Each number is 500 + 40 x the weight over its row's rms, rounded and kept within 0 to 999. Layers, rows and columns count from 0. Numbers have three digits each. The size before them is the row's rms in percent of the matrix's.

# layer 5 MLP gate, 256x96, rms 0.143, rows 114-157, columns 48-95
099:579458459468466546577569458532534546523559560445488496522466480496453534519509469594460504492474465446481535511536502510454412505486478538437504
090:567521445505566513458435512489523552520435545543494506435486564558465531562517509485501573484532489496464480518530496452520509538494539461447516
111:498510460493541497457534469526540516472479459535486446524478566569458427550501520505471519444499460518496429496431528511421558481586608559546486
074:494447448495569523436486456460469528505497516534390518516522452494530499513419529576510569542562515480461465415534468485491471503479414493513452
090:493499440563561526528502506430483479450460607518470482524504476517540573535442567576567504546497547431522482422472503521481543478489539443519427
117:450542460503482542572524536521555560503486470528426493559498513519505475476529554531509463562463473575508490507498512534453508486508507506490466
089:587518514543550473490506432547423529484455569534492499544492423427502497491489437511473519557500543439475504503491450521484483510477452582477527
097:423439459487467471417487461591453442469575527501453540512503505568535496459532454449473507487500503516463419505545455550524499506528487476486543
077:435400523536521476507544507479523581499437493439487418522543491441454515491528475566510479516568526509547567508478519602513498449527431441495454
095:475516516486466565413462565533508526478579533530537563498398532508531528562531473491499479485463532516462510489515521533572459486540495415514547
105:494500473496460521526467489551586550561485600513530526502526525465463527529493488457564432477475536497536484590506505439401488545497564578493537
090:471495500527546559554443449600480545456461448521462424474514484432451512531468518544471590488494501477481557471517413463546552478550502497476505
078:487518442502567537544466564447518499551482501564488467459506520521505539566461475476422566547587489517496526510470521449525476532433442440503507
096:559485557513495531466514479484510590502486487523557539461504553525474540507491450526534522507518495496446493444490565463526454550531528483452539
106:545485441442521576508466526497501481503479575541553527585504556534490512434547511506547537469541470527511471449510503481489480473558541534443513
101:560535512523491445524572507450470531508550531532442569474532422579528523535420575490541479456495498488573597486511482542471475545503469523476532
112:492464551510485523505528481474505498521518490511447427541500516470488519547514523485599503597484589444483477521442414473581534513494599463544508
101:560517557480549426516542456420469498510428472507494547552531523555572454474454468527549469411509486527537525510425514545426459499543527488519454
110:477470538519516446501534566532484537557398476483499537521428444584454460515541570457567551494505505507439496488478474496487527467513560460511515
099:491567532465499473461457551460482537410485524465491481471473455539546463535490504513512485440453482539521520533543481537479575459494567526553533
105:489534462494499531490508521465442518504475509412498552499466569544502580507542474507530561515490534442487497527496393432494538526499546558526499
082:478479486504487536482536482519553501498521520579374472520494530472531498507550468485507501513505550511463538453498467438531480489475508446434458
099:461465458487559507504500497507510560540496467582533490549487454534570496504546525487559554470526568495471514459507485474527465564526508522523557
106:508428464589471522606446505529525515506457542590516515488530555467501509540465522498549575485501509416444463524462536462437565514568529477509451
099:496547508562474510489440469466407520517550477475511496547507508514465523525492458456569482441548494444545433445463474504582492482511542515514561
097:579527472500491475530475458494471539509469496590438508490532477455500530443512558490437525555474539527534443434599482556476478597525495534479502
102:531485448493501482536512484524513440441404501534455530543469508571513550539547496472479534494536554532501496517547540524566576509526431459554449
103:545486479476505493509499496569542573459473512528526462494511440469562443563503481507544500572489542486479519572530445507477451514472442483501451
090:463482512492461543474467466529531510504534476491463461453568480471542490521489518480514474495479563481440523513555435472440583475474479416473513
095:453518479564511484436460511534547517543484540588489561534456533488517536530539517433482564457491510513504466528550478528480496526526484514583432
092:486486465540525491418477481490487480541432551541483493535482486470533470558598502453564585466377540500554504546506538504490511442478513488510476
093:481582476567554507441495482505414541455439471497484480542556458471512506557495402479515540517557407516516545499470560445496486464558500525521468
087:493496578581477503483554480533481486525432454546512508491461532533480506430514515552517534461520530472495451592533433504520529517524447495449503
106:518496488500550499488571502516549553534499463502542481436552497541444503402486488499523527499473518477444452474480466522492489558500563436457447
116:485544431446497458507539495509504485509502512501492521493564503516443440559503535510458476434461406452464568476473526520452587489472430558429513
098:485490449542511514460490577520582531432452517534465504510457468522488432432500516510484535535477479546433459402481505514498537501501523498477481
090:492557441473585437531542506528518606462464507529505500575436481481400546500491417489574492472483542448503574513443474469520514556544487452452540
093:476419466614561506495467557537505536464526520526493509523570562476518530492541415519528494570517487524459566461562446518519495489490448534485443
107:506424485468508533467491485513488541475467531510557511500516559541459541459518513464428588476463429492514468516524501433541502450529546520484492
100:544540530537527528518544509545451500487566524497473498490547439502500460517496526424484551447482585514508524508532462551564531519486520450526518
091:584477523535554539484521428465513534474497489544509501484544524483503563483485462533485491551508509496458482496509560474462483549522452533398606
099:500458522526492492476481472482516550489440568539515466546544485507504485490481606446461497535534500474442518434452495467512401508538514522482410
090:494483497530450519455546535516561556480389535451444463501410496451482509458442504525491469489478546459508536432520518460457507506416483467556481
099:475510502492436519495521499549516514430489510532496480558513484463524534467442537522469532493443516508550474462547581564472505517516541451495393
# layer 5 MLP up, 256x96, rms 0.147, rows 114-157, columns 48-95
095:535440496455517539501422531564454433500492520458516459519460555532466477539439442460515560516494546592550510521428453544571488499505452478530528
095:447479478466526480527496431456577474471480504491544569488497515512534524554473456581550467482535540448482457486499525494493495434543528545559449
106:467505492464549549427521454464470482535532490587461516430576527438537531510557511554407412518514469507485488454534504493504549473515508475497461
097:521504514501471490493545568459488511533498425553529501449483462512518429469514473552545559525505513506450518442495438495556533485550500545496469
099:438547475463550490548560444522440484472503527505536509492459500490443546512512543491615455535453567517439462465523536470541452516519534486531464
109:420494453458506510446542517434550524469499501514429475487525536508436518480583453481543442552438527523498507535469460494547544572538456475500492
098:505552501490518476574522576498516507497542515536528517501488496478490625548499473502398501583480478480522531483437529579559503473516461545412535
095:477450521501438503475523449475542462458553579496516485458391468527442458577541516488497514507497513566486445507560475480529545512492466468558524
096:484460422566478578455488484462505473501490484563467531407474504533510496452555513455468443455500488464609526495567555471539470493497473499497518
085:593558566455443518501531581460479480450531530468544492455471500497540480490494487491467507486419471566470507537480507498544500511480518500464528
118:417460480523468451481528457465549533584573510565546552456479498483528525445487512513566534533536556413521519481529471517561453530479520436518496
093:435475435515517485513536565473499527519577571555495519420471477542429501501498493489500464516564524539565463541442500552531523469486493454541536
087:549467477454511475556473535471451501521499489558516506505531467574496522513499461484530520447473587480443432507536459459550518586480548493517500
089:505543463471524479436476525524456465532522490510481491485465534467539528527541560387490579451544563535530513540498502447541500474480511488556485
108:547532503540486465493477525515490454432476481471494475469498445542453482473478528517435573471570513391482462497532425509554496524501459485485481
094:498531585492488539449539459497546600400490498475482542413508461526501544500447498529506471574460546488567474534499490498465536497466495513472453
109:527485503432376518511541558497545469483475531467466496475489474595497546527551486511489484481482566495464530527555460485505502480446564504440562
099:532533497521463478449592522445563479457520439576503435448513492512539516557479491480444468526525513528535493487540535489528519517443516425476514
103:515528518505571546525456521559498431461527572484447521557533571447477512616455503498519446532494484438541532483408511521450533495550478505499483
098:487602483453508442446513510434460554517498470493488493481554502522461485424588549459432529407519513501527439497552432468487468489523503506505424
097:448469497534454491483510440459466530547438530508561539457492522482524484496499543539510483464403498451550453461452487527515468507500558511487515
087:510528537509507512487550518552547514512479558533534470464510547456554506426524544497419506494554542510434452445447520438450547572462547439454520
105:555475523436496446555498480435452506525454533546485460431501464520481490492494428481430472436497475601537433480495554497451527425522471534483485
107:496484495448520485439488493471446501618461454523489490494466471466554497485564508513498483467493536564596479490512478464539425507442470604458515
109:533440508440566434509488515503506429500492485488549493509540474457493550522446488441558588493544535506525468474445498437507478535448517583473553
081:554520525521563551493529487484486460465534424507414577473512530449581584482456501524453473502504526540489485462577510508590476459433417524488504
101:437555492521477494547484481524515494556472452444481508490582465506534488531457562530460496486513477497534557558469487489638534536519480430423523
099:505540458558445500547463473489487572509444470542542477564441439428507502464491446506554494479504542473517439460496505505557487536563462561428577
092:509459524433495499449522489425511522467462538485594489515525492454571398521482467487538520512446541540527483515457493462506468474464564552505546
097:447484536524497464439471582528509499583510535522505433444515527419557489524521454536551552550451579519536501441554493554493466426496540467440440
099:437502490472428529578555546509505461519441482478550502578547581522477451461478508526499484531506492491508541476548529469467546464454511531437514
094:455484492549580551502544559497505485503524435458463547530516561439453527519424526495486496537486528433488538574551496403496536569560480418456445
085:486422471442532523502520495546531504477446479529440572475470525458484535534495506430577480471445453532523483455538473489480530500471545489472462
104:502574466498526470539525536556565491449423456550571518522450468513477499537521446505537520503416501498480526442553535544480438575490549476457565
111:452518453448474499465520467486524510563549508583430463469555540485490457483516484477436454411487484516520559486464496493510501487462473513491496
093:494452441547492534416476515519562483484448502446429484487533499490488479525527508542520497490501512478522520512538511555410494480458489448494487
098:483515478500445528508524572554533487502487607439492524546469435464465424484549485451472598475507424529517529506478501560476420465435520469468516
099:504490476502484493503560496437464565507497522543451431486540445449506531507508560482443442507480569467482492491539451470409493446491504457439514
104:484470559478432492538488498562557543577484563492521594495456558554525466469478513489499543440547507481489445565521490518494552581568527491501480
098:537503556520502504582535433532529448496548471527459515506502440552538539587484562470490510517489528484541442498528423519441444480509579539455413
104:462497483492518593526475500420442502515529480441555459476503462466476473552543542567488535473484327463520521524491510448491545382543440472527488
106:463505457513537457483551549467455516516551517407497480429431464542514594464482501586530426536458466466531523579545483598541529478534531567495496
092:482493461437452531525552515538497466496542488478543512535537408531479560522540599515434400469446534496526520525536436524493525457497484415535525
111:439487499532545540500485497448470425468416495525484401440501488495438466546543440528508501491520440576457569481529475562467452529480490454514546
# layer 5 MLP down (transposed), 256x96, rms 0.191, rows 114-157, columns 48-95
091:506483556564531436469539517470548531522493488498471531497521501507518496507467521507452458514524430472492536468569482539541559471447503462551583
095:530547546524577473475472506526568578501454553524478475503438510479521598579508476435538543471582505563531470531520605517491465477494513449470494
104:479507477494509530474505536493547452510429486543566604490529528525546511477503585451417477435502545496516560552531495518518444544499514479494486
102:480487478503501540541452479540508490460540574472455480477457499490495591526484550457448415496485422489511461538468577527469491515517469435435524
101:580463486510516495433456503472498587564554449452511498408510484522493526508464486445489507533530483482565497589481437464458554516504477459428518
103:638498539569521496484467456526504525501569528537596479420487537509493539517397526431479476425530507427513502492566541484521482481484513542510450
092:536515490487531503512466460548546500436447519421496521506505489510541446507514525483535513495562505570449588474578496482485494471514404476547451
097:541513510498542501495479444574516581475515470439473521536447523517516468481460483489524461524563487606494495522432503494490556482422429561491526
086:542520459427506486495511486611487525479489515470467529565440480531498451546485488537494541557535509545446467511417416557410527545443545557497520
093:468478531456493539528582493488519535586487561476505460420476541453541489487474488550570511502513564443513473498540534539481469488501586550482474
116:496448456466422465458513461493518494567513496552574557482576542411480522466487490538497525466539579452537511496508485473536581537450535386437518
095:498510553466414462487490500464455471445444526440466492590479518485525443485511501503565534466483470504455469502489483540421498565424475495478491
094:427535417478530466486549518571498506488492568459592476526460555475465472484491570535491522557512474484522478572505537537406524460454490502560508
091:455469497453524522522507518545487572505488458524571436463524484542468562450541470517520513497447477451506502510585457528500478509528551520555426
111:464594574464553478591489521426452481505471484494527460487552452521544544454570556457455496430486487433520580526480490531475522439498549509467540
090:497524509409555407508508461488490482510477464515428477468502482490493560503558501558461543492504533529421520536512456470540504475524496475502561
099:448498465507513468511480512511497543546515505560624533459508479475533423455457449518493491545426583476540554471531625525535534494485517561499485
099:449450447506522510495479453497575482563526436494465593435500475531537512510476459500506515493399517426513485486475541500566508543569550439476521
102:483483524505445521498487421448541479465457484521466530474461509521467579518537408449511539446490449476488592440488491452448431501486548453534499
098:559521419489473504528532472559480505470469509465448525572519422516479487472447493498477466514503512475514538503445466473508485491484447532463483
103:448516493437504478485487551487486476514473470493638465487470493558458442544538485484506569500451579519523457469453437540473544523560478570568499
091:532526434471537525503511495536461403459549431474499503537524489515422478493503523506558534479454467453602473545561419506485455470497542511485473
108:497571493442512448436445490529545513476522463467533563479479543499421417514481493509477417476478509473487576496501523546536506563544494532439381
102:589467522504538504456536485474485505528488600529503477519490465486472458473455553490574456525533502569459526510473442503566492412546513520500535
106:530457480479528516516448580480533496515519517556525489604510505549493553533591501455542499451495460531523430499521468436498507486486443521451483
099:475530483530501552414520529445573524425564525480502435513489477530510494523471505543485477515574451474510512527428466513495534478546438493562477
094:484515490480456510405513488489460394536497464520581438500526536543504426517501420470509522401448518428513528488521491502435502436499518542479462
099:434503535478505492478445508487472508533498444495462551543431479497525506517548501518494514454478494564452536440504415509499489492498488472540400
092:503483513593497571477448514489594496495553465508545446476502484550510592559477476437474441400464487467527522478526493485574474491445455444472494
095:497524459517590490473408524462526506514537519488592506478498394526525511500508509461484531461493522504497503506460476573522543470545430568403476
097:526478546484533573497502426466447455502519540528469553531571536438473538508549508507525485476567455531553491415474428477536428463452527477545510
096:496493532401510408479517548516530542458420490502499457498517492504535517477493447518468507474563522502441490443503484493495559517535506545527519
090:481477527528536530436436517502504503484493483474510474470494458575496443461550474522473590444554529502549520583437440502534516487573516536513502
107:517552449441432415556533487475468532458560486534446524525475494525465508595470505551488601530444539528526476401563510496449530444503516470480470
100:435473500433436540425439420532485486560485475500407507528507522500486443516555506513411496460473480435537543553484528502417501485495434492479499
095:482464486460560481472469408522434464539512504497524550418530482513517477518522519443513541468440517487532529501556510475500465528451520500560513
107:479495575474460475507511504440445560561508485468525462492551492558491507524513441496504536502483464488456554523510446455548512484491437432568453
088:515480527509479550528567451507524462566553487457519487530488434525533577529531446454517545533465428509507491529511473481531473504577500479501544
101:499459521414509517486528568490575516444490554542486445481455450446497512460511587448462481487539479494504440482425520548469556443473518459485539
092:565505485492515578462544482518450531507501545543420537455440507503503529530413469516462569462488473457447529477515471536533521425475448502503506
099:479462500529478463457515546441530574544486494539420504479518470550531555515527527470463470503504502489481414516555496459547486530557541509393454
100:518461551482570449496510541570578512524502557488499398494555499547515501518520489447425425449495488437420542534560516548486499472492513492535504
090:487476552505499437465508510528522550558435558481473458459506501511516479515465487448494510468547523490481388535449540465439518498521529498431492
108:511475500493552507457478449502526574560521538489566524481423508507535495455541566500542519456531526534449437467445451462484498477487516579466493